config = dict(
    n_layer=10,
    d_model=64,
    n_head=2,
    n_kv_head=2,
    head_dim=32,
    d_mlp=192,
    vocab_size=2048,
    activation='swiglu',
    norm='rmsnorm',
    norm_place='pre',
    norm_eps=1e-06,
    positions='rope',
    rope_base=1020.0,
    rope_fraction=0.5,
    qk_norm=True,
    attn_scale=0.238,
    bias='none',
    tie_embeddings='early',
    parallel_block=False,
    extras=['local attention windows', 'shifted keys', 'gated attention', 'value embeddings', 'a smear gate', 'an embedding shortcut', 'learned residual scales', 'capped logits'],
    init='normal',
    init_std_qkv=0.143,
    init_std_o=0.0,
    init_std_up=0.143,
    init_std_down=0.0,
    optimizer='adam_atan2',
    lr=0.00285,
    lr_mult_up=1.2,
    beta1=0.9,
    beta2=0.99,
    lr_head=0.0149,
    warmup_steps=261,
    schedule='wsd',
    decay_fraction=0.342,
    decay_shape='linear',
    final_lr_fraction=0.0,
    batch_tokens=[8192, 16384, 32768],
    seq_len=1024,
    doc_mask=True,
    train_tokens=86940000,
    steps=5400,
    dataset='wikipedia_en',
)
Each number is 200 + 30 x the weight over its row's rms, rounded and kept within 0 to 999. Layers, rows and columns count from 0. The size before them is the row's rms in percent of the matrix's.

# layer 7 attention query, 64x64, rms 0.183, rows 0-31, columns 0-63
060,172,242,198,224,145,149,230,189,238,138,199,192,211,209,197,215,198,182,223,221,226,186,238,247,243,178,245,194,204,213,234,257,225,218,168,190,204,172,227,158,268,176,223,165,219,197,257,210,221,252,158,191,237,189,208,213,204,208,216,225,184,146,181,198
073,164,150,219,190,223,205,184,210,212,216,199,169,197,151,205,202,213,198,165,134,199,218,202,144,193,240,161,207,239,201,167,169,166,248,202,204,198,195,249,200,194,169,175,257,223,224,148,139,237,179,208,168,154,180,165,189,211,181,257,165,197,232,237,197
121,236,210,205,279,211,171,171,217,269,225,135,178,226,232,204,180,256,238,226,242,225,161,190,175,226,190,206,172,163,193,192,195,148,190,215,242,186,216,233,195,209,200,213,206,188,133,242,196,200,189,171,230,229,198,238,163,212,237,185,222,174,214,212,230
097,224,205,201,230,157,159,196,199,221,248,172,182,216,260,202,169,210,224,181,214,203,196,157,222,188,254,192,162,171,228,157,257,154,190,167,245,183,278,202,203,213,197,244,199,200,184,210,210,228,190,191,229,181,212,229,157,220,192,188,274,249,219,198,232
146,223,241,174,198,201,236,177,241,242,202,135,191,191,172,238,240,224,226,241,203,199,195,215,172,223,175,164,211,166,160,206,155,171,212,181,240,179,160,222,209,195,200,172,237,267,170,223,159,202,154,164,214,194,177,218,189,199,284,205,164,195,174,184,220
238,241,244,193,205,212,212,169,260,236,236,124,189,183,163,226,241,212,227,245,215,211,180,206,190,220,207,182,231,181,192,217,160,176,212,200,212,174,197,228,220,162,203,193,232,264,161,204,176,169,172,142,179,190,214,228,183,226,287,195,189,194,174,166,210
114,225,186,147,231,231,189,170,243,229,217,176,189,209,219,207,188,224,253,231,205,254,203,191,226,186,235,213,189,162,184,198,211,154,209,184,222,246,201,202,239,259,181,117,242,205,184,254,173,187,177,204,247,238,213,199,198,157,245,199,151,223,209,210,222
078,209,207,169,193,203,198,179,179,254,255,260,206,186,176,209,192,233,173,216,225,257,163,272,174,207,166,200,222,212,188,256,190,169,227,184,186,247,156,237,204,198,181,182,206,161,184,225,185,166,191,203,245,214,125,208,212,172,149,198,210,238,236,195,189
063,201,157,199,248,237,192,184,177,215,215,206,218,214,253,186,270,203,190,151,199,200,233,203,201,183,255,218,232,209,197,213,185,230,175,265,228,222,168,187,246,218,219,133,255,204,260,190,212,199,245,226,205,158,212,156,236,214,215,192,175,200,201,183,157
086,241,218,217,223,191,140,190,269,219,214,208,218,220,208,217,154,240,199,239,221,225,151,143,188,174,171,188,176,215,194,164,226,175,199,151,210,193,217,205,202,207,196,268,208,217,131,235,209,219,200,150,199,231,235,249,165,179,212,191,235,169,182,176,231
087,169,182,211,196,169,164,248,190,147,218,250,193,210,246,181,220,186,173,167,247,184,194,221,242,149,175,227,197,168,220,189,226,231,195,211,185,197,235,143,200,226,222,210,147,143,281,226,199,177,264,207,206,213,205,210,209,204,183,179,250,225,205,200,176
133,188,190,222,176,169,211,239,181,153,199,268,197,187,214,169,201,139,156,155,169,209,224,196,220,175,202,212,191,223,224,185,238,265,193,189,170,230,220,171,207,215,199,215,163,168,255,176,221,185,235,235,179,196,209,161,228,204,124,192,240,226,194,172,147
114,196,181,206,251,177,117,192,175,238,149,157,231,244,241,200,177,242,244,193,216,192,189,156,211,215,224,203,177,209,214,169,219,167,166,201,234,165,206,200,206,220,213,228,214,200,155,203,203,249,168,204,239,192,157,250,154,175,206,233,243,166,223,234,219
097,247,247,218,234,209,185,192,235,235,193,160,182,222,224,216,148,244,237,234,215,259,172,207,191,215,190,218,151,165,180,200,225,144,185,183,201,158,185,206,193,244,158,211,183,205,143,252,158,197,169,162,212,199,186,245,186,195,198,195,226,148,209,224,245
086,211,162,170,209,193,248,168,216,109,214,204,143,204,219,185,274,151,202,163,211,181,217,138,191,190,164,216,222,212,238,212,195,214,241,243,201,202,161,169,195,177,243,147,180,203,241,221,194,217,226,178,203,201,224,198,152,167,206,184,196,195,185,202,164
066,220,209,207,193,161,204,258,196,174,180,147,201,183,193,209,198,172,223,263,213,197,251,188,144,240,215,186,207,160,208,155,187,177,183,202,266,180,197,150,188,222,171,146,194,259,233,198,145,243,222,196,196,228,250,185,230,209,252,197,211,214,208,224,204
093,240,222,196,201,166,196,198,191,246,182,219,228,206,219,225,193,194,204,260,251,265,178,181,134,265,181,178,217,188,167,207,187,157,184,203,211,161,194,145,216,183,152,208,171,219,210,247,140,164,215,163,190,211,241,238,246,225,174,202,196,192,192,191,180
073,174,151,188,200,208,173,150,213,190,249,229,172,192,208,154,192,224,227,181,207,173,194,160,270,144,222,175,190,217,225,154,219,146,206,205,211,247,264,219,205,161,226,184,255,153,202,168,209,225,192,249,220,173,221,204,168,187,228,230,181,206,193,225,227
086,218,265,211,192,245,165,216,213,218,185,196,221,199,189,253,200,167,203,177,196,221,194,170,223,263,260,151,210,191,161,196,174,247,200,200,194,133,171,202,220,217,187,205,195,228,200,131,184,172,230,158,172,241,160,207,236,205,182,192,232,245,180,207,154
084,249,254,229,180,153,225,237,245,222,185,200,211,156,191,244,271,193,197,250,180,243,214,249,167,235,204,181,220,175,188,241,157,215,212,195,198,201,193,233,164,182,176,182,178,233,213,197,172,121,211,159,193,229,237,223,205,216,224,194,202,196,197,161,191
081,154,235,229,212,150,192,253,208,176,183,255,212,202,233,212,223,217,222,239,205,188,290,181,169,217,183,222,219,157,214,247,200,212,223,250,198,194,178,215,221,243,196,207,221,237,226,216,179,144,215,163,162,187,176,194,166,229,211,171,221,234,167,151,203
072,169,162,170,259,183,211,222,193,173,199,138,245,232,190,199,267,216,172,188,232,168,209,199,171,182,209,238,229,231,251,227,177,197,185,281,203,254,191,196,225,155,189,193,196,199,252,187,221,207,182,192,202,184,213,174,186,190,276,197,179,175,188,178,173
082,159,192,168,189,215,184,186,222,207,184,187,232,170,188,228,219,284,238,211,241,190,189,193,238,195,229,204,238,204,204,234,184,199,193,236,202,216,189,159,278,168,129,186,195,203,239,181,252,150,179,239,224,187,251,237,217,206,234,184,154,209,186,208,217
100,195,177,211,175,156,164,183,198,187,194,251,169,188,196,206,176,277,249,164,268,170,150,186,244,162,216,162,217,186,234,152,182,169,176,179,237,226,197,206,208,212,216,252,244,226,190,206,159,209,207,195,195,247,188,216,218,171,214,221,142,182,193,196,168
064,158,196,143,158,255,226,159,165,197,201,166,187,204,193,163,183,137,182,220,285,211,179,182,215,209,192,206,192,228,202,223,196,158,219,184,191,177,258,221,211,150,181,147,204,169,194,210,227,212,216,205,202,129,259,207,222,228,188,184,197,187,208,230,221
072,188,196,193,237,170,193,192,163,195,209,241,225,259,207,177,189,207,195,201,240,161,178,178,213,169,202,305,211,269,263,183,222,164,189,221,166,215,223,203,243,173,204,204,203,209,217,169,260,232,184,184,219,175,206,199,204,206,211,176,222,151,220,257,201
084,202,178,183,144,273,198,215,194,199,242,202,223,182,219,170,252,159,225,169,211,196,151,222,220,204,270,170,182,235,197,195,198,204,235,224,177,203,213,209,211,118,186,189,214,194,195,189,250,169,208,221,188,169,254,149,203,245,189,160,206,225,227,220,231
093,191,194,222,158,172,232,185,176,208,161,207,185,220,141,244,255,241,207,201,199,204,242,279,198,232,227,171,236,209,198,208,184,269,166,217,213,185,141,226,178,156,163,235,198,195,227,174,207,144,187,201,203,231,165,203,187,204,190,253,197,209,211,191,158
082,217,181,243,267,169,182,225,241,203,153,184,183,195,171,153,204,246,205,210,199,183,240,221,166,177,214,271,215,185,218,171,240,202,193,200,230,147,206,199,205,217,212,256,206,217,191,216,154,254,209,177,234,264,190,233,223,200,224,248,200,157,217,190,176
090,205,175,215,160,215,136,211,184,213,206,189,260,187,193,149,228,183,218,197,291,188,159,176,249,188,239,171,229,178,273,190,199,196,201,266,203,199,218,194,219,177,225,158,197,247,200,199,181,203,260,159,182,219,201,200,215,169,225,224,189,205,222,219,186
096,225,191,194,193,234,224,150,212,211,218,246,164,197,211,220,220,213,254,162,225,196,192,233,209,210,148,224,163,248,221,247,207,202,226,203,162,209,168,217,213,174,214,183,152,157,193,212,208,164,167,233,254,244,245,255,184,183,182,188,168,180,197,274,226
079,210,186,179,220,254,168,180,168,223,210,154,251,219,209,181,200,198,196,181,217,228,164,229,175,192,136,186,188,238,207,187,219,223,157,197,182,230,149,202,212,166,180,232,176,173,195,199,207,182,117,212,195,216,202,135,252,138,210,197,138,186,206,224,171
# layer 7 attention key, 64x64, rms 0.177, rows 0-31, columns 0-63
087,170,196,182,223,188,223,164,207,258,228,107,190,187,240,209,194,187,206,186,197,193,185,138,237,258,188,220,222,192,185,162,170,185,241,218,226,186,223,176,196,196,238,218,207,213,240,166,204,214,146,189,168,144,192,192,189,214,233,199,205,147,258,184,242
064,165,165,168,231,257,213,245,189,220,180,219,186,231,228,215,187,239,180,143,192,215,245,179,251,197,194,226,219,245,177,186,254,190,199,162,243,184,205,163,145,197,196,164,156,163,211,234,242,185,199,223,189,250,169,203,212,158,178,207,173,192,199,166,153
092,226,200,192,193,86,189,188,248,215,198,192,223,201,182,272,169,212,226,216,228,165,184,182,153,179,158,209,166,200,178,189,181,205,195,224,210,223,177,232,214,178,181,194,187,223,130,203,211,210,203,210,237,199,168,266,163,153,195,215,177,156,215,228,206
063,210,216,229,149,236,249,151,194,205,232,242,196,235,215,165,217,215,220,236,173,232,168,215,221,209,223,181,208,199,224,192,207,170,150,173,216,186,241,216,191,237,242,226,274,179,184,172,243,193,217,151,189,227,241,187,152,202,189,175,216,218,173,185,275
140,217,203,195,167,133,165,231,266,165,144,246,210,159,169,225,216,202,212,233,202,229,217,219,160,193,197,157,252,177,217,199,149,189,203,173,264,178,179,160,220,199,200,198,206,242,210,199,142,224,232,241,192,205,168,228,179,174,218,198,198,209,165,165,217
157,240,200,200,174,145,161,232,284,205,157,218,195,164,175,234,209,229,221,230,200,228,221,217,133,200,188,157,247,163,173,206,144,222,212,179,267,154,173,164,205,187,191,221,215,234,201,210,148,209,217,211,195,207,182,234,190,190,228,209,202,219,166,179,210
090,226,198,186,157,145,123,182,222,189,211,223,181,225,232,171,213,176,204,155,191,172,220,144,176,158,211,203,186,206,261,146,204,184,219,194,185,237,217,179,230,177,226,190,221,218,230,198,157,276,248,237,185,167,193,170,203,178,212,194,211,221,178,148,215
103,196,231,176,257,273,138,188,227,282,212,146,192,199,216,190,262,222,238,209,161,185,209,172,230,206,156,241,189,176,213,223,216,202,179,227,200,213,198,213,232,212,168,168,196,199,210,209,213,204,152,167,197,187,244,222,221,184,217,178,174,143,193,166,214
096,229,169,243,165,202,232,192,201,171,193,253,219,191,169,204,202,180,179,255,212,160,181,249,158,174,194,191,188,206,200,186,188,244,168,204,139,197,173,243,229,181,198,224,255,209,198,222,181,137,177,203,150,218,297,174,184,229,213,214,206,222,175,203,203
071,200,272,211,191,171,202,216,223,185,195,182,212,182,179,225,198,192,199,187,235,161,230,169,208,179,221,216,161,208,179,154,163,183,200,215,227,210,171,154,217,180,145,225,138,228,185,128,181,245,185,209,255,152,149,224,252,197,181,230,220,235,190,218,169
070,199,194,211,214,207,244,147,190,263,224,212,208,220,218,147,225,224,207,229,170,238,179,218,202,232,176,182,194,181,201,221,209,217,199,227,164,173,237,256,196,229,157,224,213,170,184,198,242,213,156,158,183,232,242,165,169,193,188,148,253,158,259,231,232
121,181,202,205,230,276,225,172,147,191,242,148,173,216,245,172,203,178,173,177,162,207,202,176,248,209,239,256,190,196,191,211,247,211,166,182,171,220,227,213,165,229,228,217,209,180,214,197,222,184,183,172,171,193,235,135,212,274,190,190,225,242,212,193,184
064,237,173,209,188,190,220,241,211,185,199,236,184,212,206,195,178,209,208,195,164,243,221,166,201,170,233,206,197,182,184,215,229,236,143,111,244,177,231,130,135,236,228,209,227,210,212,188,195,233,228,210,189,220,172,175,240,209,217,185,236,262,222,172,235
102,211,193,199,208,190,186,204,181,200,193,214,165,237,269,177,143,229,188,147,225,196,195,176,225,140,209,253,177,211,201,184,288,196,190,150,188,195,208,154,170,212,185,250,185,139,232,217,220,237,213,218,224,195,197,200,237,184,134,208,225,214,224,200,219
107,216,169,254,210,199,170,202,192,203,229,241,161,200,167,193,170,158,152,197,221,173,189,202,188,145,218,215,166,237,233,183,225,208,220,230,228,159,201,182,218,215,255,225,203,158,184,228,266,263,235,197,183,224,202,193,157,185,137,200,220,181,255,230,213
121,228,161,220,155,171,228,228,203,116,189,253,231,190,183,203,168,164,205,207,218,166,202,223,173,153,182,188,194,236,215,214,209,209,175,156,205,205,185,167,214,203,184,190,220,216,182,171,184,195,275,287,215,235,163,190,212,197,190,212,221,262,158,199,185
086,222,233,217,210,208,153,200,198,232,189,177,146,213,247,245,219,188,191,165,214,148,205,234,237,203,167,247,170,214,191,194,249,219,165,173,186,174,177,157,193,205,157,203,191,182,249,219,234,185,194,226,213,196,209,292,225,164,166,205,209,168,150,212,242
093,201,143,212,119,199,194,204,217,211,207,197,176,153,175,180,231,252,193,205,167,217,196,175,219,173,212,166,247,131,249,180,143,218,216,223,211,208,258,171,240,188,189,193,228,173,204,177,176,185,243,198,191,182,209,140,192,218,237,159,177,235,175,186,188
073,161,216,217,194,226,233,247,192,253,173,214,213,231,210,212,216,175,199,185,172,202,205,133,228,222,207,157,184,205,159,178,236,200,208,188,240,225,162,144,146,206,164,175,174,180,178,276,195,193,182,158,224,248,163,231,174,163,162,159,179,201,172,202,201
083,197,200,187,245,157,109,231,212,203,161,251,196,210,215,196,167,225,166,178,177,209,213,207,177,169,183,224,213,224,227,179,284,222,189,179,192,215,214,155,210,206,208,260,152,173,237,225,224,216,237,243,217,209,167,208,196,156,144,221,221,189,203,195,212
102,220,263,192,221,213,180,190,175,162,187,223,229,208,148,222,157,167,168,211,239,194,224,212,148,193,203,191,199,210,165,223,201,215,175,231,208,186,179,262,165,160,243,213,215,202,245,159,210,208,185,195,174,256,208,209,166,265,198,233,238,190,273,228,229
118,208,172,206,118,175,210,200,209,201,196,248,197,183,158,219,225,225,140,194,140,124,219,166,155,161,180,223,234,197,219,187,170,259,190,195,220,207,176,187,222,193,211,241,181,206,165,177,208,235,180,252,193,192,203,146,214,181,179,239,184,204,193,201,153
094,228,155,178,174,184,198,168,209,147,199,262,250,220,218,186,187,203,165,177,239,135,210,223,178,156,207,183,236,258,161,172,207,206,217,162,174,179,220,223,198,141,209,180,179,176,230,244,178,199,200,196,170,214,222,164,184,214,186,248,228,249,156,177,224
109,213,203,228,160,168,175,169,197,172,172,257,246,193,186,162,191,186,182,239,231,204,186,226,199,109,228,133,226,227,184,162,238,145,214,242,230,205,241,185,211,153,173,226,219,192,193,181,209,206,244,199,150,214,218,201,237,220,173,189,210,165,212,211,204
078,257,202,237,220,229,228,209,202,265,230,180,202,168,210,196,218,189,231,157,282,204,243,231,209,234,214,227,183,202,158,214,116,235,201,141,164,186,182,236,188,217,191,196,162,157,203,197,200,232,180,176,217,188,185,206,176,201,232,202,180,232,155,186,187
094,227,185,194,161,242,236,227,186,209,235,165,176,180,176,211,210,244,199,213,152,145,212,191,227,215,204,204,282,155,149,198,166,229,184,224,222,193,204,218,171,216,203,156,238,224,191,165,198,182,162,179,215,217,218,226,249,226,236,202,136,189,166,227,149
101,181,152,210,230,258,171,154,233,251,209,163,157,185,244,234,200,206,216,150,252,202,202,233,218,271,182,147,199,191,141,193,209,197,236,193,156,230,215,223,164,198,220,180,205,151,178,207,213,233,208,225,230,211,159,202,158,201,197,172,192,197,178,220,182
095,177,201,198,265,228,190,167,204,189,236,257,246,215,158,246,183,223,202,218,184,219,229,196,209,175,182,161,179,254,189,184,222,205,188,208,244,190,199,203,198,176,225,263,132,168,187,208,246,182,179,184,220,221,156,205,206,139,130,226,206,154,201,191,204
090,249,155,199,209,144,264,247,216,144,197,210,182,210,202,201,188,202,167,214,177,155,216,187,206,152,189,246,177,213,221,235,174,229,176,154,226,205,204,170,227,173,157,273,179,201,175,185,164,194,209,254,247,170,168,197,217,200,194,177,185,250,196,187,179
098,215,213,224,173,216,173,214,222,236,181,277,160,198,200,207,174,200,241,206,264,200,196,231,164,137,218,171,205,244,204,207,231,196,257,169,193,179,171,199,159,162,185,238,237,178,178,189,216,262,210,206,173,227,177,198,218,201,149,228,176,195,229,264,196
111,213,204,200,300,208,182,153,169,204,260,193,167,235,250,218,205,245,172,202,194,200,207,190,180,236,175,243,235,220,182,199,252,168,189,247,194,179,216,215,250,196,202,216,197,147,215,270,237,181,196,170,216,214,204,239,162,168,217,199,208,192,216,211,211
116,169,247,164,207,152,221,139,186,192,244,163,161,261,243,205,200,213,188,200,213,189,180,185,163,206,168,246,192,258,167,162,238,182,205,205,150,148,224,222,201,183,180,222,196,222,216,241,264,233,195,208,214,209,233,240,205,179,173,239,218,165,190,200,197
# layer 7 attention value, 64x64, rms 0.179, rows 0-22, columns 0-63
103,212,250,214,211,181,178,199,182,214,193,214,190,179,178,224,246,230,168,227,268,190,193,253,164,213,216,268,197,170,169,245,158,179,187,188,195,181,198,236,218,193,193,209,225,191,217,228,244,213,211,154,241,182,221,233,253,212,194,232,173,178,155,205,116
099,199,207,186,158,225,174,214,193,200,230,288,188,187,199,209,180,174,194,178,255,240,202,214,213,134,188,200,224,211,192,145,199,233,188,158,200,206,191,165,162,250,211,236,201,196,178,258,182,220,172,192,172,300,192,185,236,176,187,196,218,204,188,173,230
095,198,122,130,125,198,268,196,196,225,239,213,207,223,199,200,163,191,157,193,206,198,162,231,223,197,195,164,178,207,186,222,223,185,274,201,183,203,186,194,204,158,228,138,199,216,206,204,187,166,187,213,184,188,211,226,227,164,220,228,182,211,225,217,262
101,180,161,130,195,218,262,177,187,144,207,120,187,237,181,235,217,184,219,195,150,185,214,177,185,215,170,178,159,226,208,193,212,227,247,213,196,259,237,208,223,173,159,194,218,227,153,177,215,175,200,224,197,179,223,178,144,152,213,208,199,198,221,188,221
093,232,172,217,182,202,237,208,233,209,191,219,201,241,175,193,132,234,229,212,239,211,169,202,185,133,216,203,178,197,201,185,220,184,215,185,197,175,236,232,185,144,177,211,181,218,114,217,179,150,176,200,270,165,218,199,214,244,183,248,208,185,215,237,239
091,217,153,190,157,186,238,223,184,225,216,234,183,205,184,249,260,162,158,217,180,193,206,224,208,266,190,219,206,210,204,239,160,225,225,240,202,197,213,148,205,156,235,165,166,213,193,226,229,175,245,233,221,221,238,231,198,150,171,224,183,170,214,262,194
110,179,202,203,210,232,176,222,193,176,207,178,213,184,198,227,208,245,193,188,175,200,194,201,219,298,200,197,211,219,246,273,189,145,180,233,212,147,179,191,172,183,265,194,154,203,270,175,226,170,197,205,213,181,200,177,216,245,235,218,185,151,215,230,181
098,183,217,223,248,223,145,106,224,186,234,168,204,181,231,174,173,203,211,172,208,233,214,198,210,183,171,192,212,159,164,168,195,277,252,180,198,221,247,196,196,198,218,191,198,195,184,195,201,180,203,210,156,208,226,194,172,133,178,159,245,199,198,156,237
097,243,136,223,223,202,174,218,206,237,213,154,234,239,215,194,212,292,185,168,145,153,185,150,178,158,247,224,188,177,215,186,197,119,189,194,209,193,224,218,184,175,195,210,212,198,216,229,187,189,200,162,224,185,210,203,202,228,215,206,241,186,239,225,239
087,186,177,111,177,174,199,228,174,175,212,169,150,209,218,200,181,198,241,186,228,199,205,206,207,242,166,184,172,263,252,148,201,171,230,169,203,192,225,226,199,211,159,204,218,209,147,234,191,143,191,197,234,211,253,231,161,187,210,218,145,170,201,221,199
098,224,146,190,204,157,202,218,236,172,183,218,192,197,202,208,207,123,209,211,188,193,153,210,204,226,153,192,182,183,223,176,212,273,189,262,220,180,228,239,192,195,202,237,139,204,165,188,200,195,239,255,233,196,220,215,176,159,147,205,199,232,214,260,187
083,187,215,238,216,256,195,202,204,184,181,218,156,142,212,214,187,200,223,181,239,257,195,205,235,179,210,224,200,176,203,232,215,200,181,199,246,213,216,176,165,234,249,202,202,179,169,151,173,212,211,227,211,268,143,197,172,121,209,155,161,243,200,199,239
084,197,215,214,202,166,197,132,218,230,216,223,209,168,212,167,261,151,170,184,218,246,211,188,177,160,223,232,224,176,172,170,189,199,247,169,191,195,204,167,209,223,234,167,191,196,260,221,175,215,190,221,164,172,219,263,226,172,144,175,245,159,182,162,222
101,193,243,274,210,197,139,165,192,214,205,214,186,184,203,190,146,209,192,189,213,186,197,223,197,166,216,222,198,188,235,189,181,197,206,229,196,200,161,173,259,202,211,181,225,151,220,225,201,107,231,154,202,168,252,211,197,183,220,204,159,207,141,242,160
094,179,172,167,239,202,169,222,207,198,175,139,243,203,213,168,206,237,197,213,150,211,198,161,200,299,190,180,210,190,193,244,198,222,186,202,198,170,205,227,145,203,203,172,170,233,230,153,208,243,195,217,165,186,157,169,192,265,217,164,218,204,244,189,174
111,222,247,176,192,212,234,194,178,213,183,190,203,178,196,219,171,190,251,193,129,182,270,215,204,182,169,199,168,214,188,171,242,216,224,154,242,177,195,147,226,290,230,176,234,219,184,190,197,143,190,253,192,179,168,248,226,185,197,203,218,201,217,209,200
104,179,245,201,167,194,296,262,207,215,215,202,214,211,202,244,238,185,202,239,192,219,240,209,214,233,201,196,177,231,199,256,199,199,200,212,213,188,219,159,139,179,183,172,190,235,197,171,237,188,240,178,222,206,192,238,216,296,186,182,228,196,217,209,209
110,175,158,239,208,234,170,189,205,230,223,185,215,190,163,171,152,197,205,186,234,271,196,229,215,230,165,232,203,166,198,214,167,209,240,215,205,171,266,190,181,229,201,181,162,218,141,186,192,158,155,188,188,155,220,231,193,165,199,262,213,187,221,262,220
100,233,145,164,164,198,244,168,201,191,195,219,212,241,166,215,185,188,160,222,256,253,135,220,195,111,194,212,183,141,191,199,181,141,168,176,212,224,202,216,206,176,179,207,205,194,137,196,203,229,196,188,238,211,204,222,219,178,195,249,178,216,198,202,218
099,217,218,239,187,151,147,196,208,227,188,230,214,153,258,169,227,246,233,130,195,174,170,213,156,220,254,208,200,210,181,205,215,145,182,225,219,198,217,218,185,181,215,182,235,193,275,244,200,194,239,239,183,208,194,214,170,144,174,225,214,202,179,205,217
088,151,213,209,199,220,232,234,204,184,184,241,217,195,203,232,220,160,197,188,157,216,197,183,227,236,153,190,236,216,197,196,212,184,174,200,203,178,197,189,146,216,188,197,163,229,213,142,211,273,177,226,153,216,118,170,160,228,179,217,273,190,238,176,212
112,179,172,126,208,233,218,177,184,144,207,171,170,166,193,208,272,193,173,223,218,235,209,226,194,241,165,226,217,198,146,194,195,249,223,198,215,233,226,232,237,256,195,195,212,190,180,206,206,211,180,189,189,197,204,214,204,107,187,167,173,162,197,172,159
119,224,163,167,168,203,163,170,169,182,168,219,191,165,199,205,192,211,175,192,167,175,219,217,156,185,212,173,207,214,231,217,185,207,206,188,192,242,146,162,238,213,188,200,258,182,247,223,184,216,204,310,140,216,162,195,167,155,216,170,168,232,183,199,209
# layer 7 attention output (transposed), 64x64, rms 0.185, rows 0-21, columns 0-63
104,151,205,177,157,277,171,206,208,263,159,212,221,211,210,191,213,169,228,200,185,224,200,214,214,222,230,162,207,201,138,221,231,202,191,197,220,176,179,216,182,213,211,222,203,212,167,181,185,240,178,238,196,220,156,181,193,169,138,172,232,261,241,133,174
095,291,158,241,224,152,201,215,236,248,192,231,198,181,191,230,200,194,214,172,230,208,220,240,151,143,173,207,209,175,210,170,256,136,189,195,180,224,165,228,183,192,212,180,162,174,181,229,218,217,144,194,203,218,192,138,214,203,200,181,194,189,169,178,204
091,246,210,223,205,211,246,218,297,168,265,233,176,169,200,197,210,149,192,205,183,223,173,231,221,220,153,209,235,165,232,221,189,214,228,213,191,174,154,207,170,206,198,175,142,223,227,170,205,201,248,175,167,226,175,190,189,226,258,217,214,177,221,198,183
102,178,229,213,188,177,183,175,165,150,229,187,186,182,197,179,231,216,197,239,190,222,228,208,209,276,161,200,179,223,201,222,159,210,210,222,182,217,215,198,207,216,193,188,186,215,227,159,198,137,272,106,228,221,233,259,194,226,188,207,175,151,210,232,183
096,198,185,163,190,187,291,210,194,201,183,146,253,227,180,243,260,160,208,227,234,207,205,213,202,226,183,173,225,212,225,243,197,193,208,227,185,167,161,198,162,213,174,185,137,185,258,235,198,148,153,194,191,183,188,198,188,189,250,189,235,182,228,200,211
091,214,210,251,194,202,239,184,255,220,214,218,189,165,193,150,202,184,220,194,219,226,131,205,239,218,164,153,186,211,175,201,250,191,249,197,226,149,170,229,167,186,217,171,234,187,137,191,227,250,203,154,228,207,160,244,165,184,196,194,205,216,205,160,162
122,173,162,226,172,237,176,241,222,221,206,234,178,214,214,159,202,175,204,200,211,192,179,177,245,176,147,185,240,210,198,160,177,292,205,197,250,186,223,199,228,190,196,222,268,225,157,199,198,205,249,238,177,227,219,238,193,244,254,234,219,223,201,187,180
093,190,239,252,206,128,170,179,171,171,185,224,240,186,177,175,138,238,154,248,199,165,255,189,174,156,238,227,221,204,232,195,231,179,202,217,195,209,176,213,206,227,191,176,203,128,226,225,201,225,202,166,218,224,179,176,173,188,164,192,190,175,165,237,234
094,154,202,181,235,190,227,235,196,172,194,131,220,226,226,194,240,173,224,235,205,181,206,207,209,190,256,180,209,249,204,250,182,267,191,220,156,179,199,216,198,148,183,173,214,156,247,163,239,181,224,256,193,171,204,178,220,233,197,178,193,235,242,212,161
086,189,221,230,159,185,211,164,212,189,222,146,197,201,199,242,264,181,250,203,193,218,251,206,203,236,127,197,168,206,193,235,203,189,203,216,144,224,208,158,244,225,197,202,205,255,199,190,217,188,243,122,227,214,193,229,213,205,237,204,178,194,174,138,204
103,196,238,211,190,154,267,157,183,251,189,179,201,193,185,197,156,216,194,203,207,223,147,165,223,200,184,200,194,200,193,227,226,182,191,224,230,174,191,193,211,212,163,167,192,187,185,241,230,220,137,178,246,120,158,258,161,194,176,228,200,147,201,197,244
082,204,216,245,229,126,186,186,202,245,205,246,189,197,177,155,166,222,224,174,206,164,203,208,163,191,147,213,200,229,220,148,217,196,171,145,203,206,169,194,171,136,177,225,164,223,155,204,208,227,136,192,178,211,165,184,222,179,192,194,191,170,148,229,166
091,248,228,221,191,218,214,175,219,182,179,180,225,206,215,193,152,244,187,202,205,162,220,197,248,162,293,224,203,183,226,214,256,180,192,182,191,164,182,231,184,218,206,168,221,134,169,215,216,289,187,222,208,216,183,163,213,161,172,184,222,211,205,235,215
102,137,260,196,183,180,168,220,209,124,194,210,250,201,198,214,228,223,169,201,190,195,205,191,206,189,210,191,226,196,147,185,233,254,226,162,181,193,179,192,213,226,258,250,223,244,186,198,197,223,158,213,181,192,163,178,198,221,171,175,183,236,215,114,198
095,190,148,193,226,237,179,226,166,229,189,196,168,186,197,173,124,180,205,217,191,171,184,155,213,181,230,221,207,206,221,202,147,183,189,242,257,198,265,164,223,191,159,199,245,204,223,186,185,214,274,238,189,190,234,235,202,192,244,234,201,190,198,256,219
107,231,236,186,174,172,228,156,207,155,157,221,131,236,216,220,217,256,243,180,226,143,238,184,213,196,246,162,195,196,199,172,185,171,166,191,198,202,233,197,148,174,212,239,173,212,208,174,173,222,224,227,249,236,176,239,211,187,249,218,156,174,196,193,191
106,245,136,191,160,251,260,158,174,239,191,226,173,186,195,176,237,180,218,186,228,202,127,162,219,249,189,184,216,236,204,197,163,169,244,194,262,218,206,209,194,173,193,184,209,155,188,184,208,210,228,198,208,242,241,206,201,166,253,201,221,235,200,200,180
114,158,220,217,174,150,217,209,208,191,145,201,257,191,143,192,185,146,172,241,185,201,195,229,196,181,210,193,244,198,206,234,245,194,226,198,194,163,163,194,156,195,183,153,201,233,183,246,156,249,261,189,220,214,187,219,224,180,269,212,186,157,226,211,209
099,188,212,216,193,217,242,213,224,241,197,199,209,193,194,225,221,148,212,209,198,212,175,292,182,270,177,215,198,196,179,236,214,193,176,220,163,171,158,244,148,218,188,145,120,212,221,183,202,175,143,193,165,168,199,181,231,180,184,179,216,167,220,207,177
107,164,207,189,225,205,201,155,264,199,221,193,226,233,195,187,175,200,214,183,191,194,215,166,210,155,219,212,207,224,225,232,208,215,181,171,180,221,169,233,255,186,191,239,221,190,156,216,258,278,159,243,249,187,123,179,153,168,175,179,177,197,208,215,186
088,248,129,222,212,209,212,180,186,244,201,224,167,199,177,169,154,206,180,198,234,230,141,211,180,165,177,215,220,181,226,188,175,170,218,201,210,229,217,210,223,181,171,196,193,144,162,237,177,199,219,227,228,228,269,218,214,188,228,239,194,148,168,276,213
100,192,235,223,156,184,144,193,185,255,179,214,192,188,224,188,161,208,219,223,191,215,242,197,195,227,196,196,176,158,208,214,219,177,198,187,196,189,200,217,158,224,193,177,182,216,178,154,176,244,265,125,218,242,206,233,209,205,91,221,220,168,192,195,176